Part of a small language model's weights: untied embeddings.
Each number is 128 + 24 x the weight over its row's rms, rounded and kept within 0 to 255. Layers, rows and columns count from 0. Numbers have three digits each. The size before them is the row's rms in percent of the matrix's.

# layer 2 MLP down (transposed), 384x192, rms 0.0867, rows 333-383, columns 0-47
095:155180138118147170138144119114112111125148149194142143084149162138129126073089140149147084118148122130143124135130107125152104116099120195134107
100:124085116150156125123095114153087150150102152082146106146161108102104137124141137089113102152136132056109168114144134169137087118155160095146154
097:085124073093122136133135138127153087132127113137110129132116139137123107185126127133113172132102148093092098122123146124156167102131135106137161
105:133159128122111141112124177094122118119172119101144138103151102110140138114181116100150109142131138146109151170141125142144165155166143102116120
101:140120130139093145129157143126155136138127122112156125126151133147087105165122089100151113136107092094140143153090094101097149136126113157118112
090:112116149137128106156130100143130128094120146141103094135112131111107115157131103106147092152144122102127119107112108142140089130159079146133138
106:136122132078115069150087142107139114109129137109132117161090155136124107128125089142136183134159110095155116094119168123130087139139162125173125
094:168129138130119146135112150148140086116139133134084146145129135127118173129144078101115099101114171113104070133111095128139116141152097123143091
089:118144134130130138131130133106175144127104198112134137134153203127103140147150123133145091108090138115137128127083112124116141162151142163072110
097:137135153165105137133102099166115171150170143106099099157094159130122177149138116128128132124144115126157052159117163114108125132144128127103111
101:119108132185111121128117121134158140116130128127134089105112123129148137080151096130130134154176143135130140086137135157123108101113114174131142
098:137097100121093140159160135089071155184159147120121121141106143054135122123116098143094164140102161133060167116139132127155078142130135117104122
098:103087157146122132135124165114146140132145133146131120139107120123122144119085143122111122056124098131113167128115141164101169131145186109134120
101:158105089131153121106136100159138110099131170163085102092085119128116098136132124139097147109106155178134147108111127132132146154151123097129126
109:124130125141108134150135128161126137102163131106124178135182152142149095119148114148107101106102121137161128106201123101150146125135163125080156
105:103133130117093167105128164128137100100128136156126128162111125149110143148131143106155110179102126157112128132137098151143114156153128131142138
091:110139084114125134135093127131133151111132154137107148152138142154101125167151109122132103113133168154111111100092119142143144105121120147164097
089:132158147086127116120123169124128123127108147128086124114124096106148149103137130123117099121136120150099078158116155163117125088087116109141078
101:153101137118100127154126133165093113117103095123136082106105148131131116107160143145106072155140124112092121138101134138140152129139126122139121
092:135071152174166139130132130129133152179136139144144151120118064098124148128128175087198090152154074151120135115129148089172115097146134119144125
089:100105129157113163147122132121091192135114112117147124114127130125116181139137140079093118099129141101113098108155134145153092105152097148118127
092:156163095128120139125133097116134126108125114165129118112158158140134113102090134113145129126097092098153152168121108141110163162108144161073128
094:095150122099140153178102152141104135152144114119111142124114104109183186099129143128115098109140168143133098094120102133103152147130137138150124
102:165110151140098138160116118136135137101099146087138166162112118147156085109131131143129134119152152137127132123070139105167141131114124117098107
107:123098125128122147138090149116108143121084149145157148095128118151151131167086121143112138127152095108121104094158159113159155110162140143121124
097:095124137139117121145110154105112086140110101104153111104132118102136090143150101159123091124160105108081095190144104147104136141171100138110089
100:106173111142111131121162121135076154121142082076129142169114141145147104093125157176126111135095111115130080105139104148133102164116154090150088
091:104106116125135136116148127143135113154126133078143142170079134170142166113131169137144069130158130179118178099115131116141128157117108087103094
098:119136155178099083135117104165133109121157145195173138154135123123139142118121124121120124118099140098160132114125125137106156111155119094136128
095:134161123157088135116104093125147112128153134131128160085120134122128134125112124121179135145158130131101140145137149118146163122128142113127073
094:151125126090157085118138152159122135102149162170082134146150133130151152156139119119164165147156121101110101145127171138136152154162104146125145
097:121148121105093110154157111102120129141100142171113140106119124110161116153136129154105109140140125144106162111165122158160095131122153129102129
103:168103145159133139142160102132105183128103111167107119139081134094162145159146137120122133138109139110099115134157121136145163146119148132140142
092:094120147154134151118151111158139123155147159122114136098128087130084152125128073138113143085116125111133107174119140162140163126091117142153177
098:146122066094116132122116110062130132144132128121111137197128143119140115134096111156133183158117132126157139104154150132078152149078114126111135
098:123152134120125136146166107094153108100101104100090143153123165100169109113112134135102144108136129184114136116140157159115157103165179127161081
090:121104177188108138100152134097109141132158132121124133149124104153162164150136130079127105153166150120129151123139120133096121153113150108138179
101:152100096145154138154098156084102171157123128142110125137123157122125154122138126132085165133140171179147141117168119110119066112109132128118112
108:090139134133134141106139141073126096162081185189122133152178133148163123153153133129161162128148165147133144125114108130162100126137146156139125
105:120107132103150149123128107120109109151146125156145160120160127123130123078129148109144135169131123128158129149134127135116167130116093147168168
093:096103129163160111129141138136120150131122102140137117138082111101120147142108151127108120088168135151138109123132092147126204109141138133146116
103:169150110092148110159131141133108105160077064163134125127112165116110119153110130114130155095107105099090104126149150152131120164150121124119092
092:122159126145150135136112144125159111104165143107166105118134124134110149167089129146140100132104156177128115149096136123165148117146126129122119
101:130135113104144113140147123121163153085150124116121118122137124112163124169154121120127087151152106112169129121141143138116107071078153149094139
102:181108118141145145157132115133106144159099127107126132122169136135121136136182146102142123101146115144157164158150144130116098134123108186127143
104:107117081148128080140088127137107114125151136156151102141124154126115140163127114079111146144142127122102143158086102157127164136099122164132129
102:112118123092114153137093123126114139107104163147174164134131099120167111170159139127129143089178138147113110097155128159144147182150166100131123
106:087166114147121140150126124119114138108107155109158110105137144147126140129140140136153090093118134111131148134157108147125109136111117144159116
100:163138128132126112160119144156129144146119146141151155132171124126096124090137110159094154148116137089152137133099105119081080163148145120111146
099:109165180124124156168127171143114133127107137166141113146110115135180091132143135134128108077111111127127125148139128104097111177147109160133124
103:125186119119097071158111111131125144118107121104114131125080115105155129145120129144139146107194076115102124136121129144131127097109123138107125
# layer 2 MLP gate, 384x192, rms 0.127, rows 334-383, columns 0-47
102:135115138168165159158149127150094101124121167142120109184128119097111120119171110157172109138137129150138105138141101160121126180113142172116124
100:119169140134121149101089165137175115130152135102085109070093125154103140178153113116108158114113095100108131130106132139166117144141166134117146
100:177109135144169129107117120119118122085119163146156129103127097118130090136132119142194144157170092140112154126100091103111135149085126097134144
097:093117112172103116140105134131168096099140111157174095152139118161147113138097128126166160142084126125112126145106115135125159120140142098174099
091:128190115133145140143136122117130151120093132137090120107103076137109157138144161142141151125152174121163109124149130117127164134128134094076141
099:078087116105143143117165106130117085152077113138155144098146108110139120145149136097114108114140124079131116108116133140139115140144099176136135
095:161124093113133101121017173145112141124098112124097156098106132134112127139187121147139146091154128111089142179120119118150129107096150136127070
097:092126140125195162140083128090091111155123119143110144116149117145127125144119122100181112067126168134110117138113081103133098158174148112126172
106:145111118132134143097148088125092089114137128100119129158122118096098114104088111148155115116123108124164099111124116115141148143118166150108111
103:153157145120113160137117108122135125107132115147159126160127171150127122146123125075137170135112145117098110168159135135128138111147120138142100
099:133130110163116128119107159156132095117142148159127124106155144092132134135142142125101147135097101135095163112135119128121112133097103084148107
100:141118162148123184137099135182104130142109083123104122115088104107075130133129131136132183129139122144099145082119178143138151121117109155109154
107:129120153157110131083135156106128164129162159114115156080101124105141134165106151150140142125116123114160117134127165110140157089140110102104124
102:163111118114134099148114138148143116116181125169162158142121124145151147131156084139133148091067134120115124125102148108086110120125144105124107
104:135095113125108180174150092136120060126112140143099100171149118157087107115136121124115106134138165123121159140123094117145154092131120123077130
099:122217159103147140107137130149130123087142150143158127128132134176162088157130150143164137160142155157110142098144116122106128087098110130131134
091:115146118150127116130109078067156114161125113154152127102119130128135129123139080145129124164139152133133162123137118080101122102174117149135142
097:122110132141124121109155120141152103124092130169093097170145110129143117145135096127158130149139147174116103160124123107136110188093125134130107
098:123109120139147124100113087091098116137086154153137119153089124109139108157109142137150118148096139126113128095131155124132150136138123164101141
103:125131156070076134110100088149140103124166115107149092172144128141120111175129109132108137174120125151090119167152135159115152168111120137100111
100:104165132138143145102117111102154088123081146150114127083126121104094149136129142164115123102103138153127186150149090158131152109079139166121089
104:093118124072059140149100170132095164125138116133147154091130132110130133119117135117138138110102141144158114110109106081122137170171150148140118
101:095110165139118186077135131127116144128119111124146129108071130154119156133128154169132134194085139152090108128142126144117074130135136131139124
112:102093118092149120109130176106142120132129158142182144131140175170164115110074124151132104106099100135076149109143123087151113098161163144139092
100:133116142147119105130156084111108082102113121169108119148122112163174156138122116071140131146120123122161097139114140132148128151138141095130139
101:126141163127160152131158134151101099115128185168151067122142109123089128132085130066145130144103115114165171168115167140128129102139135126100160
103:158178175156145150183114131144134141118159068118103112174190088130100112130120159076142133116104120135169096110111091110146120123131133155111155
093:119111095144145131121131158157157095084101114154193110128124171099146105111105129147105106119127135103140139138122124134108152085128117126110155
093:106159132153088096108068111138146120095143154119131124133110139122116121147105122128152116106137130088120089113129127126139161106073129103139140
094:166133102117155125136107138091112142136143138135107154096109129044093141188162111161146128129100108109102136142152115081159099116141123138145105
090:101149126112124135121101121128123169100105124125106112166158127096074075142133123135114110140150115078146124142149146127115178159116123139133113
096:152089153121153180155072116157116135156140161115133117116137161127143129136151185141159132117154158163121146190098131149132134065118145140137108
100:129139148149128096094125110127162115154136100170165128081131153130125158123123086129158114093119140093129116128113132125086122141123127121136106
098:161110142130155093147095134089108153193112098141170117166095150095148154139144155177132115120128157128132119085087131109163143109138140127104123
096:155146083105134152101112153088139152165129144100118096116159148091171116064146132126146153128076148159154130129109146142112143104113157106153178
093:114103140139104141168194146160082136125119146118150104126138133131133128147133139126127136169097200137143144142135164158130153178093133144129152
097:100080122162143193119091161120153110136122140132153102104094171105103147170106128119129153139095104151156161140117118175130114139100139142126091
103:090097135120126110117131128105120144092083163118120079089155137135139099119142113156125130113136118144148137134170143151124154114112145133167099
101:127134120073126165152164118137107161122151119141154118098105128140123155099130147152113096110157167102158174107138140112152108103160115181150103
098:162132151093134147112123144158062165155148136124112131122118134110108104114154140146133155105142158152089138158152091113133147109168132137088105
106:165191112138131127149135140110139104119089123123144118134109120148081112116156121130125141090163151098114141144115104133145082138142158087150082
100:132123125131152165135123087115084175158129097117118090134132162110161099090135101135130156128157167122139125137109122149154120111177151116151132
099:152112163099145147149125165099145106126111108167103154183147137166136143176148113160123149148116147158074103106115096119137133142106126136134159
099:195091136085129107165132155122134129096095111142129105120179096140108147138129128160157126092145091116124151177124147162108106096145129153115133
103:166165130128117132089171133135116115109133112103123113119110094172090099120148127136147175114109167162136108140156190130100120092128160130137164
094:137117101145112143154078091150105098139090149162102153112074141138111123132183116122105128144102118140127125146148135127167140136069127097141172
106:128116085119119097083107107141123120116112072138183119167141141119134114130136127152098111151083135088162127122115141157178126132131124086105132
102:113152132138097120165058134086142124116140149177124141129128131111140103147113171123135156132135152132150146111093135125129167118107124121165106
098:150161114129114121134112150141099144077153143089115119132122157101147118146156132103097134083088127167113136118115157136118119106146143127071164
095:188129111102131118109147129148137111153142137145140094132139130141149129132122161160164140142099175139141088079111131134150114141142122103129114
# layer 2 MLP up, 384x192, rms 0.127, rows 334-383, columns 0-47
102:125094144142150180137138162139097087146166141110112118168131127120117098182122152152185149161130155118123135163143124098083130164128134089157161
096:165090109116140105125167136056102099122125166124149142161178138125128095104086148115126082126152182121103102119126171139121147133113105169125119
106:095135136126158130107172079093106083100110121134107149106082064120109147138120120124149113165147147085104167127127137086092123122141144092111156
097:090183144160142172141149113145183146146148145126131099155087128112133101133158107099121154150140132133117137133139078160123109131167173114155099
099:133170127125130109151150144133122169138120152109058107129100116112124154130181133137130154159181140097156129135130138122110185126121115119087101
102:161151126112159159142114137146161142124111129172087126133147105171137170149162094088082160159151123126129146150127144153141158094134150089180152
093:096159153140101160136156117119149142145157112141132151135117134115138082125134105134118118209144122138126090143162080110101121079138119110109183
096:141080089104076088144134112149127112093105116154127111123124139133134155081095118159110101153086101107145123165125154098126118123088122127122112
100:141109153148122140104121113064141101162122153167148133143140145079141098135127133108135098156097118139183103120155083139127155145183138130133093
101:118133102163137101114150114123145087134140144119117104111111099127124150149127106146106093162104110138120141141142128104133108166126171101149084
099:140112135124140107153165171147172156119104135078094091142165116170149109133155142102127105150122146141150137146116161143106164135105126125124088
101:146138124138141086141135093121101131095129089132144118111151136087063148127100129117101153117157136171127151108064172155121120105080120118113152
106:172131103150115136156132160122121136131113085084123084143119144162101113101143099115101079107097113152163191153113087162167135176083109166126128
103:099123083112139143129158122116140133134135150136140142137128184189131131115120105055135073132151083129106171138184170093093110123115153108146124
101:090127133118132098132108116118150127130156120141104102106122091139126111137131157130174159124114124145105145145138141101129082154115124154145106
104:097192119132123128105142154137120101096141117128182163147128127163128141144158176163165107176135131148129108074180132158091116096112112153153086
092:142149111127115088153132147119132152123136127115147156119121116121168156113133146079152111160098146149130109131111156089117115121150110104113118
097:092120132152112144128110112111177154159209108133159135113122109094149136119141130145141091115111123127122111139115124138122163166165132110159132
091:180105139097166141159137119146147140139119128126154183138123135127157111118117146128098114169162118148107146113131199124132130122133134170098159
098:155148076149198131146166150147109146147104141103105170116161135134181148121144134142082098104156101157172114143099108098121116110131136103136145
099:136173123090137139115106160140142129132148163162155103091100106121107170082150127192107158104149122176111122169142089128166109136124078141137122
101:112091160125122142149157141130118141123131122143107147125171091150127122102133148147106132105130167132132130089156109152099170170173139168162136
099:112119131107114151121112108139101119194124132127182120128131071158150186110152100095134120151138108078147112130097126093086104134137134125144144
108:089137156121127162117127126136130157128114118136112147130094138166148170168102085098128102087143132099101172131132118092131118105148158118143131
098:137095151130157150111125139095108148108149128143144133115129096129130151143128102093122126138146111139122143133131123112147117152108150119150128
096:139120178100149111128126159165155115100123126126156115105138121098135178157167106082101156163144141147199139116151124116110120137138136089166121
091:137136112102130127129126106162144112107164099135129173153155102103138100122165142141139171169087164137147150158084136161156125167147185129112124
097:113171113102134134124151151135077121175126165080098151115118144112137108136144122085113137129119138135179133083151160152145115103124125138166117
091:129180132139081106132120115119154129104125175141109126142106122135128139173125144119161062130122159117148121100144134119140154116133130129166134
093:121164138111146159124110161114179088117078148123109144106146088120137128169133102133171091138125126119164118132182147150143129142156160151090136
096:139153155137121140138186119139102123160124147136155127163125137147112131115157162145081154159138139164172082150113137148138121109102122089116117
098:118113138109131129098124109151150114153119145133108125126142151139138109169164148192148137126143143122138123143132092112120183133086152114114100
093:106172104122110131113117116115161127184142124096111110093111148129122124146158098106144143131152095111147124151138180145113119126084117150130121
104:128102144162157111131124133108122145177114106164158105182133138130168116113074129107116104119154113141130132124151126107141132109124162111123119
099:120181111129116175116113156096145145148090118130136044156132102138141096126150093160111183159114166109136097075118137131128115117159097131142104
095:101121156150117121147135152139102132139134180130172097149126121093154089117169140090131117135109155120116110108159144117138164166144122150128166
095:110109147124157165087161175078133124127098105131109118077122166169091113081141148126148164177127122134147136100161122114104089132139157156128127
099:151119129116157128127127125130122175119152152110094131143178133144121164175157110093109147149125118140102159080139126091147144130119119130122122
106:101106133102102124160143127123154112172144124129146169106140107075156112109143172139129095133131137159145111119114117130107136085118140218114158
095:118142131135095133181117097155120167129103132159173149178156181129132131132162121096119138104150127150124102130126119119099115142127081128139118
103:121112169149106152147170151108087140130152149105140085156173157072132081123159107135124091182172124141118141160101100134118146074111113150103117
097:163163073109128117166158138132095137098154083140136083134090147123118084130146118164116141146119126146129084124140134153136144077156138146144127
103:143143144124141151109130057158111155135159118145117136141096152137200150134137155076117135139113105123117109148159132116126147137123167115090087
095:118111103095107123125146138132118160140076141103131134102125110099132077135117119102137098125122093131121102142082123150117152149156122099164098
100:114147118151059163137130138136084122108142113121110112108103113128105110146167134111132166141076168148148098139135099113164127109146125152127154
099:145105121144155181104153121099108141117088105097153111150122070104113166138121100149157128131110159117113150127078136115147167108123131139191130
108:139092129150136151102132145136121159164114169126141096116119095130101145118076111102101103094077136120144124152121126117163167147142120188130156
098:134142134132147104142112143151130167140124148122160090133107150134140083058133150140128140079127133130115162110134118129123122134116155127123139
101:102132156157141100122123122156128169158129082157109129115133150058101114161099147159136103121138157146106154128151110134142108114174102203154124
096:157103138125125093119143117140167105087145100113095141122098093154095141147134123124105164152127160113144136168137101082129125081103124131156117